config.toml
intermediate_size = 896
bias = "none"
max_grad_norm = 1.0
max_seq_len = 384
Each number is 128 + 32 x the weight over its row's rms, rounded and kept within 0 to 255. Layers, rows and columns count from 0. Numbers have three digits each. The size before them is the row's rms in percent of the matrix's.

# layer 3 MLP up, 896x224, rms 0.122, rows 482-513, columns 0-223
097:119084104143126149185103125117064137088126062111099163132127154157149145147124102146139144169109112128136125115118142166155149072092107120170107100114173098117128110105165071150128142157131124086125194080186134137149121170138095076103113130138127062168127131091132113108109107167092159120168097122179157178118172110140138090131142145157153131091098125119148079081116163162200198097115084107142136104115110084145155149130147142215144127108200156066139155127163149184160169102095073195108093148087109167163101142110174141122123125114122080132185086096147121095182159093113136138046172074108154182104128183115174146139120154059119183104111141177133107149108205178124149132094
106:103153117139101153200101133117091101151153073166108134120127129157108154190121048130102137144142147151184037111114112141145141096150112101104177111131110067151083132091109157145137121102096202147140128157104089133141146103165150128057120074130134115115167130088153093191165178122113137158089098108143099174172165105135126120116171132179139098126106150161083139176138133119138073099124147136090144116099129129101147187126135115161105132170108119152120159148055112144201140128034114176190117089144154131151114136098149111113161130138119133135104164132152121150175188144152115166168146148145183096133112063156167124006107085179136159054087149166119107197111130139147134135138
094:086053163190077148158079095120174111126143090114150150132138168130177161072098090117153157083086122091115092091136114149194129120104123128116172114139157123150133079118138066124165160085143116124129089105109184137172164147133127142106171125143126142161102116161110145161087129114152154120138136157079144131144051182118138129097145141105082055146114185149097120111116132089152102065156145141134147087156109121180109151101142144091135125118167134053103139100153201198180186055144154132094078140087061121132132137129149131097145146175075087115155093110108197118102084217132080118112126081142097150168088157146146133145111176120150135188162099115106156084163121103139094087147
105:158111120124125149130184159173108083119058140157122097182124160186148105135131079082097096124186119068147125100201150139124129125159148116180158078123158130140145181164121081148163156114171133117149167102162118104159129123145156151188087117159108076141117080152106187120098135098138084109185146124105126116113172122151130110182143116167077101061119070099101135144045132127197072065128101109141152085075096115131126183097125109153141128101102107104101114117130127185141136126078142129155129127130104149157088134174209066128117126143104069120162092143079194138094123175150093150198121132114080109101102158197163125088127146130132146110074143089096138161146107117172130067118
097:157145143153107107131147120077096160130122168129123070114182171133124172112188067149230121122115131122130156098141132105084108101095151080114121160129102110132116145117144091129101149176142119111156187144141108142083131202142203202184082097119066125168124074114136081133121095126143128150129171128134173118113092144113159082130133120082136157128152146168088138113126123160144088137089121156108206104153077082129167101145203054090111077131140133191176085149147199120117125160144169100122109152163085137155142134118098154140138150114112087073091068084129158116092170146153138120089151115169148116120101143132125077153160136099098092158208111143128095197089134106186144155167
103:160120141102088051095157117096160131140120120124168162111129104091128038175179131118121188149103096155165125107138144157136117104102189155123117139115146202104151085193150125120125086126080100103102118130175124137147142150120180148147199125135084113125106134090096117132120112111069112120166148182129188117116117135120116083143119156140133183133190170110121161169095079120152134126145064120157079148137124151159134094164067169098119132104114089154141110188114115087124158162080152170140125155094113142176112167109119218107199154150089172100148182085067162121161081150111146174104121128136097101104117099072119162210144152065160113088160166109126123113102101074121064124095
087:143105146082132132141103168132157132147139152166169159131122156195167074162079134121170098116101192106159101131131106182146139099160111163120097126092116144115114143147171109111124110140110090170121108141164123163180143113096091075162177176143121086161151090145167184133161141123175115125127105112076112090119049179086143115082094136087149088187116092163095113109120088140097098141113179099176133150146183153158140151150156118118119084040157103139139121031183103087097149143110098097130148152125170162130064145104061140153149126114158115142095153119120149103150143172091111187132130135169155127174054095134060117145150074136117075194185143107085156171142107091166127091128
099:123162202129156144107151118118083170130075104164160144141153087164164096169172164142137101176151119087128154116064125114127107128067121124130116109164134189130196113151128100112200125116101142134138073110137081176123150135182090059124065132133101138101139158127159154115170114075110096138116141140140129113135159091129099121152084111073109139145086062117136115120118141164208164134155117162127087203106076113081112154060114134135070116124142155131133109143141120144070111123127097149156177157103113177151117133162155089124134070125127177073131126151128076180158134143162163136124146140146091162130147117088090061157047155127141151137133026113162128134166074128098102103215
108:099159130202188081129127129108069132102061079172155122082107120114156147097125139110158109166099140206135092159129112099110102095151176085112127103125181156114104120156105073145104147146144124114082129126084082056191159043125114123136167102132199043113077125169105074137087086126086131143123131090100105085131108105081154147139195105080098132162113096162118185149158126092124114162127128122195131138103120123129128133135124173192091086136135040158140062135139167135139139074145109082147108142153126135125099098087085137157175111137182154146176135126128119171166104162088115153196136112159118135125129147111139181105077109109161142100177120096150151124081124125158138139085
092:140117143098150176128105159136098092189110087099109159130147194101107126138158104082136161101130125161102110094169135114080102099144079111114139128143152094097076164090163113095138124171130172156072139124140082145075138186182125152135078174118176182137126145154115118113100171173067125147167094143109157102115064114172134136081158123167091145130144121084156113171108157113177168071101114173125167091100177165120055095169138116183096077073132130116148160124139166136134102205169087139139091115157095116191107096155143121205116133155071119115146185085133163197123183183098093114116118152121105130140127148114133155084137113121097104151094151174194165077099101138131100076137
093:217136140135167113125166157131113121074094063144157164139171124102180160084173192120132131120130134097138075060168136184127096190137087128161100113093129100121077153157089093151087126201127145093085139163106114133110119116127141149108191093096125134135126075136163144115154160152163162133100160128063113111137130185138085166073151096174093068163064089136102085185147120170138176050157179137145084133125123100143133091127130085120139103142126182152160124115138161105162103140118074086164142147132107126133101137166126151146143123109128034159140170109148167140178110129097153071085153130089137116085159082103143057144140128137127131136172148137161124147061197125099150127131
112:154118109167142124076123119097137121096141132109147086147134081200181126144190122106118060099142099135187092069095139146179129110132146146140080155197123145100058165150177131123141144086134133150153074089133119166172105141139142098103115162065127107142140163106146158195106165058167131107073123150104125119110129124126176141177154109127147089124097143127106132160096153123129126098117104168086127133103140060151159160137106126140143196173085151105071161048076117146129092116136133106213127124164133142167139115093124210108116163061162151125106168130147146120121099061162126145120111143131109159074166114113133101155073102184044111136139213119078151122106132139154105152082
098:123130146166179156090142122136077099064075105162147084122099136080151106133139126191181148215111115113188069153077135099082068078112154023136103168172171127114099106117173101148148117151153099118134142127124172149136127160155161096186129114144094172128140187119121112141132158122157089080061129051106089092139110137176094151180130076113136124209154142103124136134148101132103112138134087173135096105139107106154138177119135102151111147102138114146101160096046121131175103138105104092098078123116121100084092142145157113150146122080196163175158159127152132129131106132097166137175135120137106131152127128130179055136162198102160122147114166119182131088079140122085162139107
109:116119122102108170096144158131146081158087172253096147115185106146136204135108131155118102121057099153156094127151157148134177145148132144128213141093118145148154056141109177150086100156110141138126118189095122146158144120080119140120146142155185086179101137166125095106136079121194122131134145139133118136131115102145115154159158113118156165072165169116110123141096129190160135109112117096142128055131157104107120139150123148152171124123119104133115093112052117108114103129056122132165045158095095130094139174133115090146108120106151124190105107158184116163134092165125185190116140080115131072095133088068179132152139138144046051119148127105097168102171115133111081107114
119:125146216176110123140130127096122097143070141112168083046082137162173166113118114150141162135109127123131059145105131136144155110121154128087116133188083151181082096161059144084187115140152127139098213105134114119130108133141141170144131088104162150134188133146135113109175145097082142096144130104174069124188135161177193110116180162151128096143118144137093160082162117120167083096104145104106141094140096144118104115100140132141131152095113108126085083084098101089139145180091070099140164145170116111113171116174072145116087134172150118142093169119118164095125136121060077148094166112092167203105160129164103134049069081150125186157156155141111135106169134149119109071118
094:029200130080148121133101185112116152123150189148174161122126137085140125157103102087117114134101154092217113148127165108181148166140171140076135112148076122153123094110106169114165117134097117140116149164130163106123177070170152171118129128121141128157094144122132120066097109129166144156087113127127112094116152136096126112104096167091136149087214155130121126121120079167206147113100117117141128124148089137162118122153115066115126168157153069108134106127066139105103154164168159102124110101206148123106170177129164109116134069109104113120174091130150108112099070100123081131096114120055161148165119151136103075152095096087100093101118207201142204143169062127129136106170
087:133142181117101152117207179195037098097143101080153123142159101152194133137195093110076111109149153106151161119136039137092139127135129181122070141106142106106141180136168121141088094100110085151098158123149090131169126099082093123150143147118182116123137144099099144074132114116146152171127137186092167137064146116118145187126143124036121117086163145161080118119140156103081102089123107122078191094142115145143183095092075092127183119159124090149155170128180073067148152129063115110088128152123115108148165151130117142155096116139147136126134124066127100065128110116140104079116161070107124128133158123135150143180088164154131083169153161158197169155103138148140111128142
104:096159127117125102178147190100143166131088136165146111088064130162154150143117088121162106156148097180116105149129168172157121156090089115118104133148173171098127092148146119169112132200194097139151108131098149145108184107068165120198128117073155135122077137183121153145114103121168126118140165108120097086100156119096133137126151128162134050149098136172160126144216152103123063052115128098163138159113059138162168135157096187123107110140111143103077175059102142140170155069133109087092146073167081131108130131137099157124173054086090132142161089106146121153127059187114144154140125180090112132092193128108115107165187164103081127156105151138144137113107117138087167118142
108:107195146139141101166098080161137136143090098092150119182136175185106112150091154190074180106127098150173149151087096152131095225147089126107129115106141189136086125075133098129076163140102123119126119156106109125091170125162113077117128127141103125075138166146191181121154125139142044087140111116110166152136096125177147107123129125127138089124156128129138090196111210104224179167153080116153120095144093167115163125130207131084108144171156093162102113139179130132147108087097098133095126164135125175148125069099156114069120103152140098122168107122126115166126139122162163166119110079131102110188138115092174138146096100105089115156109108075082088109178081098080113110110
092:127061151097156155087139145130107162034160122131090141127073114104145119130131126132158108157136111105116158169095147100154117093113109168191112081137155169124143094139128072131148134170097165119135149122132161126091050151090112140103091105169141131046075094083122130130131170143134157098110084175094155099109115153106165148130162139115114121194179150121085107153196174098119140161097177090157168160172100158146135128130166091163088101116152043179164137131144142147102134153146169128113130171112163072131142138056144189140138153156168121127170186120103114151143087191142195160132092107124121063099127132046171074102172119100121108172144157122124099170099182120155121089088
087:095094116087072098202160129149071060106068142197178094137153103114066105131129114128093173183080099077128111098135147116131169114150117135210101141109140155123188143137116074165165108170134168115155135130151127144120148144127088130131171129179094127123131139118126199145125139180101158128143124081167159026128138205175035107114108110171142157107097155065142151159087122092120157109107176114131097171153138119063088149164145128133121126161152101161132198104102092114164089168154150121132149129121114139138091132112142166152129094083105140139139140129135169082095176118189169109112160156096148143082127138122133173171119131109222129158137106127136096132102084107100106159143
108:149080076149130116057128166094163172144061114155104150113111088149193136130114109113187087096169147150130157133150103112099075082151099158126142129128117117156122125115125152113202105108130170160130121106163124176159053125156171163117101128132151155077123168061164176089179092130160166117170093144091102091070116119089109096143117191152048104114091146176122156148148119114113182060118132025144128203178098141114149107181134123130140133121157128129103121094133122159131044119106147105168086095112129120174160163149167113140086097134155128133184084150145136161158171147169153075127112135150176093154191115112090180120110120172114139152161163103117093101128096132161139103110
102:171142166178102124141103102100118152099192099142112085132135194172130151099117155079080148173170144099165106117153107146187085102088147125124104094152161095155107124161118139132174105132105193118088125074104138110116123125180076134091165140135116135126101172135161098179152086112142083108113092110091072094171115098103131168108121097086141178144084183111163144179118160164163063097166128095084152146130104104167131152144115064100184158146102110139101143172191142134147090086130042158092125137172126117131132108094103191146098156110093106138181123150104187114161129098155152127158069122131081111093150095089189144153082141088124083085194129083124189151137114108187160125162
118:103129121163111159090143133130125111115100149148094097186129120116204120075103114056123107122099101168127092094137116134128093126158129120121134133126133122100152123176102141117087171120091165123164112119164131190101174105117158143148101178191117082181117102157136143142106185143134206181131113123147153121069096145150085096148194110123118173131068116127101122048129197110186141125154069126152127108153135110095122132129134157200166102141112153084133087142170117197095084122111125091120104139091117106189113128130227123147111145102135161144142124129058195117111125129158136213104156152122109082111143144077117181230137123159128051098106159177135146145137113166116094110140
103:173125112103169085120136164159099087077084112114123111156104146139084146156144125144109141120173087134150089099138128099163179076080106099110106113153162152108175134095155080147115111160174113123077180192112160115107099092118063152151130091210066147129134121183138144165124214147088140109084142139130113094103102123052184160096155114159116107169170058117158075167133136133103139149113148134110142099150077151091099148107074119145057109144169149143105214105086092073159088150116097118118075118117150071098156102181123113153139100144117156166155098079139130103161160163152114142125184112157143128119124152133122065142120119142124156148128116184174138165173123189112136144047
106:142114134072170166120139088121103087115125098152163147143152087107072130125195152144090101120128142135103109143154124185098188143156106128094155151122096176128091130153078167097063125193156075081125093209150123135076077041149164117129096140089155172157124087095136170092065152153140035116168144102068153104124110121130158130129135132125080111090144138140108122134181120144117188153137082134143179142143107139148114116142190115122132083105176120168133173208126156092189178105139110172081136102103072142174115166135138156119124112120127156090146140078186095196113171117090140089137165129122129088163147089122144110089139074147137127109137082086143161159081128164120159159131
128:111179115113146122110125156107136103100041095078120186154122117179091069117153133192098163150143138130154187118159133141161113121150114112126147145050146149155102130083164059089103137058077144139135139115106080104086197113214146119134140102189146151119133133132105147142098113059171065112119172083125122159128108100115110117113138144128133068082063149179146102138103154110148172151171127122223180137084134104125143185116146128120149101157123115124096114111141137132094137134203141143080112112118069167123186105071133126092108115157140138103158091084101128148082131147136152147112092119129144143129150129117162134113144138127135123216049120178150112198152081102158072100135
110:154120110074128111113108106141164136134151124090205095108131138195155181094098135130136165164125136147139102187133142089098193079115093110118152183151159121135100127133112086154166158170216085091150080159085119158173146096171144100071138102113096226139115157127142121183142129150111085109109117103160103162150068160133127199072142136092176141155129132117131143130102111187072143123159125158122092138136202109157163099113150088118124122132127119093165138108082123100192190129069092150107085149147173114140108138117132136133102133094079143129168156159112109104100176049118134143097071136183112096147162155195146132173162140087145105103166189109125097185139082134131140115092
082:103118135117161080159111194093195182062142176142170102083110178167127141112186125115071085077131170160214070134160140143121078146131080159142144095147127145145105103184149106162099171133172165074141119104142123124099158168103193125116117067104165099159169104081130140105161133144096158195085130132150155110173093140135118130102185140108108069147059146131064143087098086101125099130082135182212106137144115142114094157134070090121078157158142127095119145148131150171087126102091130170124082131133119168080106160118113124093189121155135113109138123097164105107126084121080123155105134166141163160130121214177114113120120139134122124121149161139078109092124088102153128077135
100:163192150115120173144138121085164159147145108128175158098173130154107121160138111142111131083089134128128158144181104105160178119109133127134139123118152163079118164087180147148170196037097148091158133090123135098112110175122158125176072161163110127134120146149081161134093155092149107191139108097118117131163128103068138079072148128103102085090178089061142086079154143116158112145089174162155146148105135084103119164131132182114053099126126089107156195136109097183128099069132127130126103195154112123098202096109085115155165114124128170072081116135129155134124154095041149151136103084129140186172102145141106153150172124167106137153074085139128163083163145098156069163118
085:169121129112115133191154109123162060160138143113122131097080082152171233135151170129071110120149084112158148125140092122134119090101099107125197116135177105168095124153113140135143110130064192110156098095219115143152124146099140122143105155141175148106071120152151145122102135134158120106104127178168137112061111109150072175098098163143111129109126067153088134127073099150130116143135106153133120138156167110139143124165087091174106145111118142176152074135109143143126075103160176092148121115142087106138139063147104126134128113131161149138160142103128070150178070137113131118071234178119104099091147094075152152172128034187152151089172112127147108139043124122122160153157
110:115159127192050103159084102071184103161138078123077118194192087149154141123193149150075110108090115160173154090090193116109140130120167186092121145081086110098139085164142181112123134088117109084200151076129082126109105154107149103112153154086086132167173172089131143108123189111199081107168208140121163155170116118154110101121144135129076081104127117146116149119137132116118135124205107104117090164096178154180184116148135112090127159148093131110123138150150067195093139141136095118088096173098108143122130107085097193099126133101100079145131123118159128125110133119113121117114147117178154150151146160130096127155096158119159164130126098102110096133117151034120166158156
# layer 3 MLP down (transposed), 896x224, rms 0.11, rows 482-512, columns 0-223
092:143124157144222116162134204170154091148071064128073160128106142154178126130131123163126120120115107108119152146162148167164130131115123066141167123105147199164128149154096191108144082096127128117124055098152154085119226165185129105137101196086155067112110146119141119103112171161116141148143111142173109124078107152093183168117095098118116154078111149111109152105151115144116111150149087112141110160042141102064123092187121118111162080091150109092124170079095154136126118082127071120156134115145112130151128133132088102165103167115104145080092149101125138130176082155113121178095122120126147225150101130089161097099119169134140197108092074134176137089161092132144087124119
110:143151117136141115146131177097164113130092147142111138115120089094144141158141135107139131080120177118129154172146137111114131187149068099118108141120068086124093188109144113044163116140138192122087071088144127100150089125117191124104117056124121133124145127163135134145114181123113129102113214152150111151119161131133118086103146149113156116138119145187071166108121114175120126111158132060133110125185074105170076086069141154172118168157124190123107142089171139164170122153119140090180134149090161129141033170199115104070158124173125101142124177158186139116086154170134076156195119182085230120101113111118155155126147127112128160163112169146149143074103166101107104099153
096:124106081079105115182088119126088095156156176183133126137130117203139095120122143135137194130108157158039107093146148083174162176088080050066153176075163145150168154154110103149148177115103131091196173120129188120137092146092120080080198128102134148131110145154133150117150097131128107156090137149154152140127182132112131144098075100098165106080095151088067095151171143081160059097149140093109132128079125112132135101133219171087120109094138153079089086113123051153126075127137104131074108117142146146147120108073096170118107115094091141148147097152132118115176101130111132130099121084109164104136180153129163077165126134087175120125114135136106175137093112123095080137121
101:153091134097095109114127119155130117077127111109177095110162143146152130095140159110149066104095091128139182163118121163108140111178157168098115177136084128110138154116144131101214172139155248136166176115135138170082089109117116064143109120183087106115167084119124101154093148122135174133160098117113098162119137103133154207101104170124130147066140103090148089087166096186107120087108118170107147115104168145131149108100139180164097106169119094102093137140120151160128112208115208155180136106131154090110073139111118152142190111093132116101120119146162085094102134066153118079165129156086077075130137136085199189109149123162154134172108111130130094116084136143174062150104
104:155131118187112164175118120131184148183090174172139127083133143188139161150095135140116055057119134163146140128154103109154149124158131135092149157067098137032109113143104099086169149152150152119092170118148111126130142132186193179125154157098166149191108148119153139172135158077117161140138122108118129116080071148103082156138132137130137102107122088101117154108108143167111108067163114088101156114181106165173143127121128113109169078167156102220167132150120081179135151098077123122094076152148138168121148132127143089118155150087183156137188079100125108088173120141102069157172096129152180094094130142113094126135220108074174142169146116174111135120096103086100163140178
105:108104121165101136090113180142111131111169162156147153154137170130201109169110186154176093167143111120213101137131105150152133114127079149149181077043083167139097055150168182125161126133071133114132096160088109115095145137151121183141135101099102168151051097176099105179099185102076166123161118129112105112125141131113119120174138150130136159105121143140156141155119126137111120131082195173106160125128113116173092184128127155098171146171135140187161135093176123098110082133091100130147149119112058076146139084156109082138098127162149134083158130078156151101129112035099191099105122121209123145208102110114121125120155135136190131130103121164148149150163118101168084146117
090:119120161144091165068156089158115145128104105118097075148134133107146158123151170116046142156159105118113099199180109100126095123078128151151046170135156166131115167154105126132157083170145107122104103123108107155127117106065151156113109088092158149099115135116099076153143143143149109131179090193119165170160142066155192160126163080129172166166106161124191083096141120142106123108152152203128148129138187149051126110195122100191138163164087216144172100125118126147121171124097122185098130161100142147124127074183108184191156111200137144110159081108141128124123157128146157109146161169190083163138121118123107096125088177167115118102105131159166145103120165113098152123108
097:118125137155151083145131096107139161132141150140108120131163140130194129090128118143101182136177075104107140082154082134133210170171097128114041079092131154161051185133159148141141152084133201182102158156121127143123133164089099157097122158132171163099107125126070125111130118164164136134116085187152148154118132126081132163082137108068128102155160107138105180111079104118100083190122152066122081086122127152127092094147126106100135116115131187083189185141164147132155088111143093117141125117114182079118137103118139141131154111090168074070146168183142163156098079187139107127164176150070139131108141141160147134119081115163156105137129083151182151123061113132037149087140
101:141163106076149166125125110116064093110153107131054045155131190107146103127128129128137123053172151099128142099170116158200116144119059123170122118110165134098129125078106143195120127112097144152072109173148090135093151196064150155082118146154139175061103108130180139109181143150155112151113110114067086165108125166131136104154115167154155128139140143122080134135131183095121123145137108071187075117107186159182135058133162098147175071127157070132108159112138143139139094132142069151111098089114166082117197158142135160111090185150104088083085123118134103148071112126129175154127145156148171079114130121136093147186158146112070141131134115168109084123141140129133168170161
095:133141113168146186154102099119069096109151089107096118190127133105152151137062111166109160086129155091145123156126109120142106115129145253147120149147157166125084114103087132132117133110164124119162157129123088126097141103170077117112197096123139171124162109144166134134131188061126160107133109123128193153099151159156134109065165177172094143136117149086126047087095153134140160111073126136109103173137160123153174143103166089161079133080131070121139116138119187114128095114116140157180154113101104104163187081099119155114163134080111086117102085105084143129197132144018121151102151114152139187090114173149081091076066086118131099133145111131130132135172151189135099108111
097:114175141114104137133128079167097125133163123160131155153095133107070137163091153111159103122061153167125141121063115094123122169121123121147106113137106156097132163167112155181117084138116090127158103148187096050135157124150172157114121132073103140148108099122115119119117132134120166125120084161115155166152101123118100100141133133146121182112140096127125066131141114093162117180146084050134153073126091175146062139139077128104166081085092102181096152132079088134087128129110107183078148143177094168107144110103153113136141115151113114132177126147145103135083080147172072111123166095144158195170116113080118172153115079144042148127148092217126143114164095015196187158108
110:151123141156108130130129132146128101130157076120102090111146176105111124079109102108169154084152168028169170124151045140123177101142116148123133120117144155112159108167142140080169145106081111132105064137101165192153070145141143125105164131139151146181123151070105144110164181206157159101154108157140100107102133126100097075142124133111129140149170095175135096130059109163137160136117149129071169101131101116110093151099162090101066103091132140107138109083145164157149144146200138085111145201115063131097146129102163157148121154140168129165079150053060167136107076110176083065124099131082171119144110133099144136129139180133052143130182126069110177123082124127111152124085
100:168122160081131150101096062087151111133113161132149178109113140116177162147127102116113149163100107102100114126137096143129132145144094165128099089124105175044155142105130093155177091152119176095132149128151092067112167149148156072158097101153138169125138082099155177089143045128104127105164114178119149061091075175147139154124097116189125122131168108186164146149066115184106151162108131132150102128125140156114128105173122152142133170181092127154125114088125158061096151165110163124080080077107149151131119130077189168165089089161119127107142142119081079119092119118123127072113174183116156049080143083123080156178140110140045175169154115130128149119165180089119100145078
099:164068135152187079114145110107170106159083078095059133111155106175160173106069161148125107077113141129160102102085138187153123168150101113101158145131133093191141109095088139120133080085136132206094146104111135137127082178150080165149129146077083153104122137128164152106131137145184099116105121092127145117142085097058198140143086108206119095069174126075214140092116133121116119140173149169057139102127126155156136096175130142118155142146157158146084140130089114179134106157125109135163145072120082138190092113129118107192078134128126148148103170144130103104108105109184130106135192158081085138171092107120144170149115199166110106152128116107130158101173162131098092123162
110:159144108152155117150124192105062102049133084125135156148101176100137074110104126125096136125096150153148126153152162110157110126175103120109159047072142142217073108095149094134113167075085165167108085101173118203123149137189150125090167152133149095153073093127116120175119143142108087117117153109131103084139141098140166123143096150153110089123147154131188169179105148133151109136163058124126114102126137129110207101120124163175147163137097168135098160090147108163144131148167067169130153098090117172129069152194091158148112138135099109183159110090174145158144150147141120139111116168216077133130114169127081183074138157187124153084159162101096077095124127122114143158129
095:161119157115192130144131079103134079180082061188129113110071158131061118110137129210121137143120110103080143093060094154109090106099148116165157092130124128089177080092144063130151118111111165190139070111155130167120143180129150094092114143118148157108166145121119112135167092096111187053123132103097124141133161129162137155147119111177125174150103169148236117055149169131129064147155104149123109092108098100124114160133096135103130171113080146128084128118145134119134127156105170144160177090102104132120098068137078064126132138146140149144094187091053096192136088141128149136118095143149086139093147131191168133110118110168136185117140075121093088145107167167105133118142
106:098160154148186127120161129155112094049100177174091106143083158160113162133109112148085182157173137156164110095175166099135143098135140101093142096141144115139168156099091102200116110084146114100109164155135127173155129148110133069115142196098144100128085100140132170138126106127130125156129150153138165145144137117200137126181149148111108170122079149171100163136099047145124079139104184089185103158153103122115151177156136124101085078075151143153159162106099084122121167099177124144080104124073097183096188148123086112112067094086140115081142176180175061104128171111127100110133140073104179159169193130157130145122103163138083095110172123111120099142198121103172132180123
105:142205099130125136132132136169126121123128051185134126149135140129149124108080125139189102108156205159104143079144147174112113173112130148161148134141064118077190101132109137095098123151106111130160096118171106163107132212082154188079113119071115137100108110120123110148077097175106183133113107132152067103121110130156099091149169144137164148061087061136124065119123082112104161131046107100096124160108153127160154102126102144164089105112121105149148172099135224131161160147140123127127119164095151162132133105136102044229138092169127123128105087183102114150072157127113069153151141087108073137127123093086119143140138126153090096154086096136136105105175087081146143097129
110:096136066122082127180115150139119120159186117073132151134113123162144138120129078171105121134102129120151072123193091147105144146128065162156152077070155160130162112159109170137212118161091097096140142139163135136164187130071141149108117097143161102123120123106161172130095170083112116103101095114121141118147118103182122168120120092143101152164117137159109141127090114031098111105128146077134166086138131072098166100117165060097134126109133197157143159105126158131109121119100110188077145167183107145141135126062143187127154162141182167103133154115125154133190103136115150132114124060191205104093075217128166096138173128148121091077138124101068151118097171107117145085164
089:124128126163068117074113110089121158120118109175185142104109161127143079117088141138136142117088068111122145063192126197091120205177097174077145129074153082122094140113077158108158143113163139158128093134102071116103146098129128127129145147084137161167100151110122091139133120104142125082121125129157090147143131178141098167160119181193179118085132120122144148154100088051087094192148107140147149109121225111122128127104174176109120142072149165112117176141105166161175105112112163095119129109111109093173152131132075088161097139117151133129117128134118172110164141050099101121084160067162129136129073197154109167118053102162147142117126086192151109132142118072170134115188
105:142086176101156095098111146137149110110114143135170130147085168120080109142151151147146139140082147118122063052224102114194117090167132119128080124103165125126112131099119070076133135087097171135137134149160088121090137128144118127118087112088137089159149143136090197136106180137133114179055177088092112118112160070129110096126152066085160181121122060160108167157072157178117142138084088182178117105147112098114180123100128130073116109158151155132182129148073094087188181091128146128154130123146083136112114183167123136128150078133138086128127133170169130119167137185159138120105150136133145145116070164030143078127097154105174189143107131147172132129147173092108125116093
110:107136092150078163159087174135072150125135121173148145142092059081138123157079124092073140117101176155171200113170090123050042103118103072134096158107183135140122132104117176164158168139153083093125096090134171122129117158122163130147122141122151129149082121113147179130130089119126113134089135133096114091149118119133104124134174108150093140184132102106131139139071085099077119107087114149164152086161133120133136126063110173095084173114221169179176126128128134105123152091108161131114152147107104139117149128171179159155148132096140180155142134110147097124118124156155162112092174126112060111119170139147144155102093185187153180197109099162158101091124069113071138104031
117:100161197131130129127155131102176104150171135140115197080130125127119093149163065144167123096063119135124145096096118128134170212151122158163115118083179152104149092185181121129149103131192112120097146042102169182075118088161083079130179120145139101105166159127168159143145115110065110143124131155120149151103097143105103141089157126040139095145162087092094167130132103152178076141155114122112155085104076144073104144103166157133121176099111148133097097072159117148112091090104135122099119163114164124075131136122165142145083121116165117121146210141125128108121109135105130112093092061139142107156100178141148108102077128054132126109172132085126136063086172135137143038155
118:155093128099167119136050114143112135140120115138125069173100131114117143091123187121071135080108135187081169118151116117117072157137176086059112114067135121156119178117137102168100149141078143125102083108103169127136076162119136174109103112207136117150125195123146095141215156213075149116190099121102178125151119136128097137127140107159107139144176100140194095098121152115168097091121139080125133134100154146180036126124136180140147103119151089145113114112177096149136115191168127173157109160120091106151124075158167081136102155133133146101174078099130169129160121130160073151147075091085105107162142120142120118199181126102122102150082106106130137141155167203149138126145
100:156128137119169126157191138119131178121148106148143151155085136156117166107149113090133102133098162083100154140164131170161125068099172130168169131163127165114136166149058114122066192176100175102129106080070113125114144103146116155149186149120120129118145133115124079127111149093101123123127119145171159125144116204125140122126092064158119161086174191166180109109081114183132085102142143165128086125115126102103127141066117109161146131113157111128087152139141126129119144223110173147136132115137099123173133097077097123145230113134130144102164103149103107129131077128185067082176132115153097146149135105077075124097179084132124084130119083109121076060208085224126124154097
112:179151131105138182149122110171090077155099157158150109180114120145130078165177118169063128106124119137109155115189091097103180077147150104106137110130157146152152097182085115164132092134147080101144136186148104138096083108183121107137107121116139116220133092159144117124096084182159077135125150108088130113123110090119087136153141106145080140165151124145095118094138150161138155137071127133126171101085143139173098120143185178104064105167151148149111094089081109071126142098092096096104204126082103129145082148089105134074049085161147121111122146123233114129163126163168156181120129142110135149154075088193139080174096110175106075152154130117114133159143067113146160156118
108:161146133218112095142188130105105125085177149151163100131193082139122148177088180049130091164097145107099148106114138179112142131118116154124142102162166180102177142131120088168148114204149111143099127123130105126173072180147084097081175118120125199161097101133180130124124194187148145099150155166146156135160156099132131140131106113127110130154154140097175122090135132134062157150105143169075124092178186095157146080150104082158130122150124083131097117108112172129144071146107136133119103134102165153099057115095145157117157156104116129113077169228117079093142181183153104131164107115155089129099118115113154093154091122118124152092163169118148146104125201095140159192143
107:157087077129158138142107182101117115148128056113067096053049103136079101179149113117146057170169168109035132129129130173195151149144130095113126143107147066087116101121147138171087165122070178111137117116137123093065104155135095145094142132171141116144142124071116162072163123108105180116113093173137102122117110100102161125121106140141097166077096131129131069079119161125122153152109114129140113094138137109162106076157115131144097120105101115141166150182136146135140063169159134147120147142119163096173137112146068143148176167096125122116100144159114121111106178213104109161150140099165052150151140142153168216091091111149110151166114046104146133136107106107103131126198
088:126138192131134136165063122108160116103069151134112104115130142108123186125075114112100143104153124141177113126125105109137101149059114138127111146124153153145148097131124158126147154141148127130148148178163135234134150168168134115139134102140149082161122041067204103119093141178147153144155157146161143125125163094123139136148137110091123112136127102084143064143144115113075131101190111155113113091161181108178142163095143107099141057120100090141165131135175138098156128099059154135146089146120157092094188123137179125118122092123081096068153140092124217088098100151151128132116158104107186204103142178159174112086188127100178090138112108119028089104133102154120092074171
097:110168138122137169193186135096127173088110134127154198076102113121167099106162064146136162109150170102075135152083107108099199152164098163083147103147159098132165137111171155139133148126152126117106136113175151129115158101129104150169153176123157140144183075089145144127092096131131112147095121112159203123072103121111085116103108108142169192142137122135122107162148075171102111098174118109115111128167149184114138105158113089113108144082120101116122144129138184147111099175165140131037168135114108140100109107158160168117120098120162079150087158134163167081089083125088179083130061108096113192133166176130082121140086083136181180115124120105047086057130135090183170140166
085:132090179072066151159110085141127095147101140129172123071146097123127103090180170172163168110128163156127161132120136103126112142179202124101144108126164127146099179145100127175116067133114136163085077115160074150166166080139094162123100143158065147072130105131103164112109123115073144106146100105119103180144137167137120166137113048185166093166067154088167104120154171176117097099157123107179156113137196101099172171203090136086122100123186140182115151099066107107092141132135169170131120129131082094079079076156108135134136088131144076117151139092085135151121122132108132154154122109113103122153081137115087120155106173118136061171109107124175069120089171155090111119171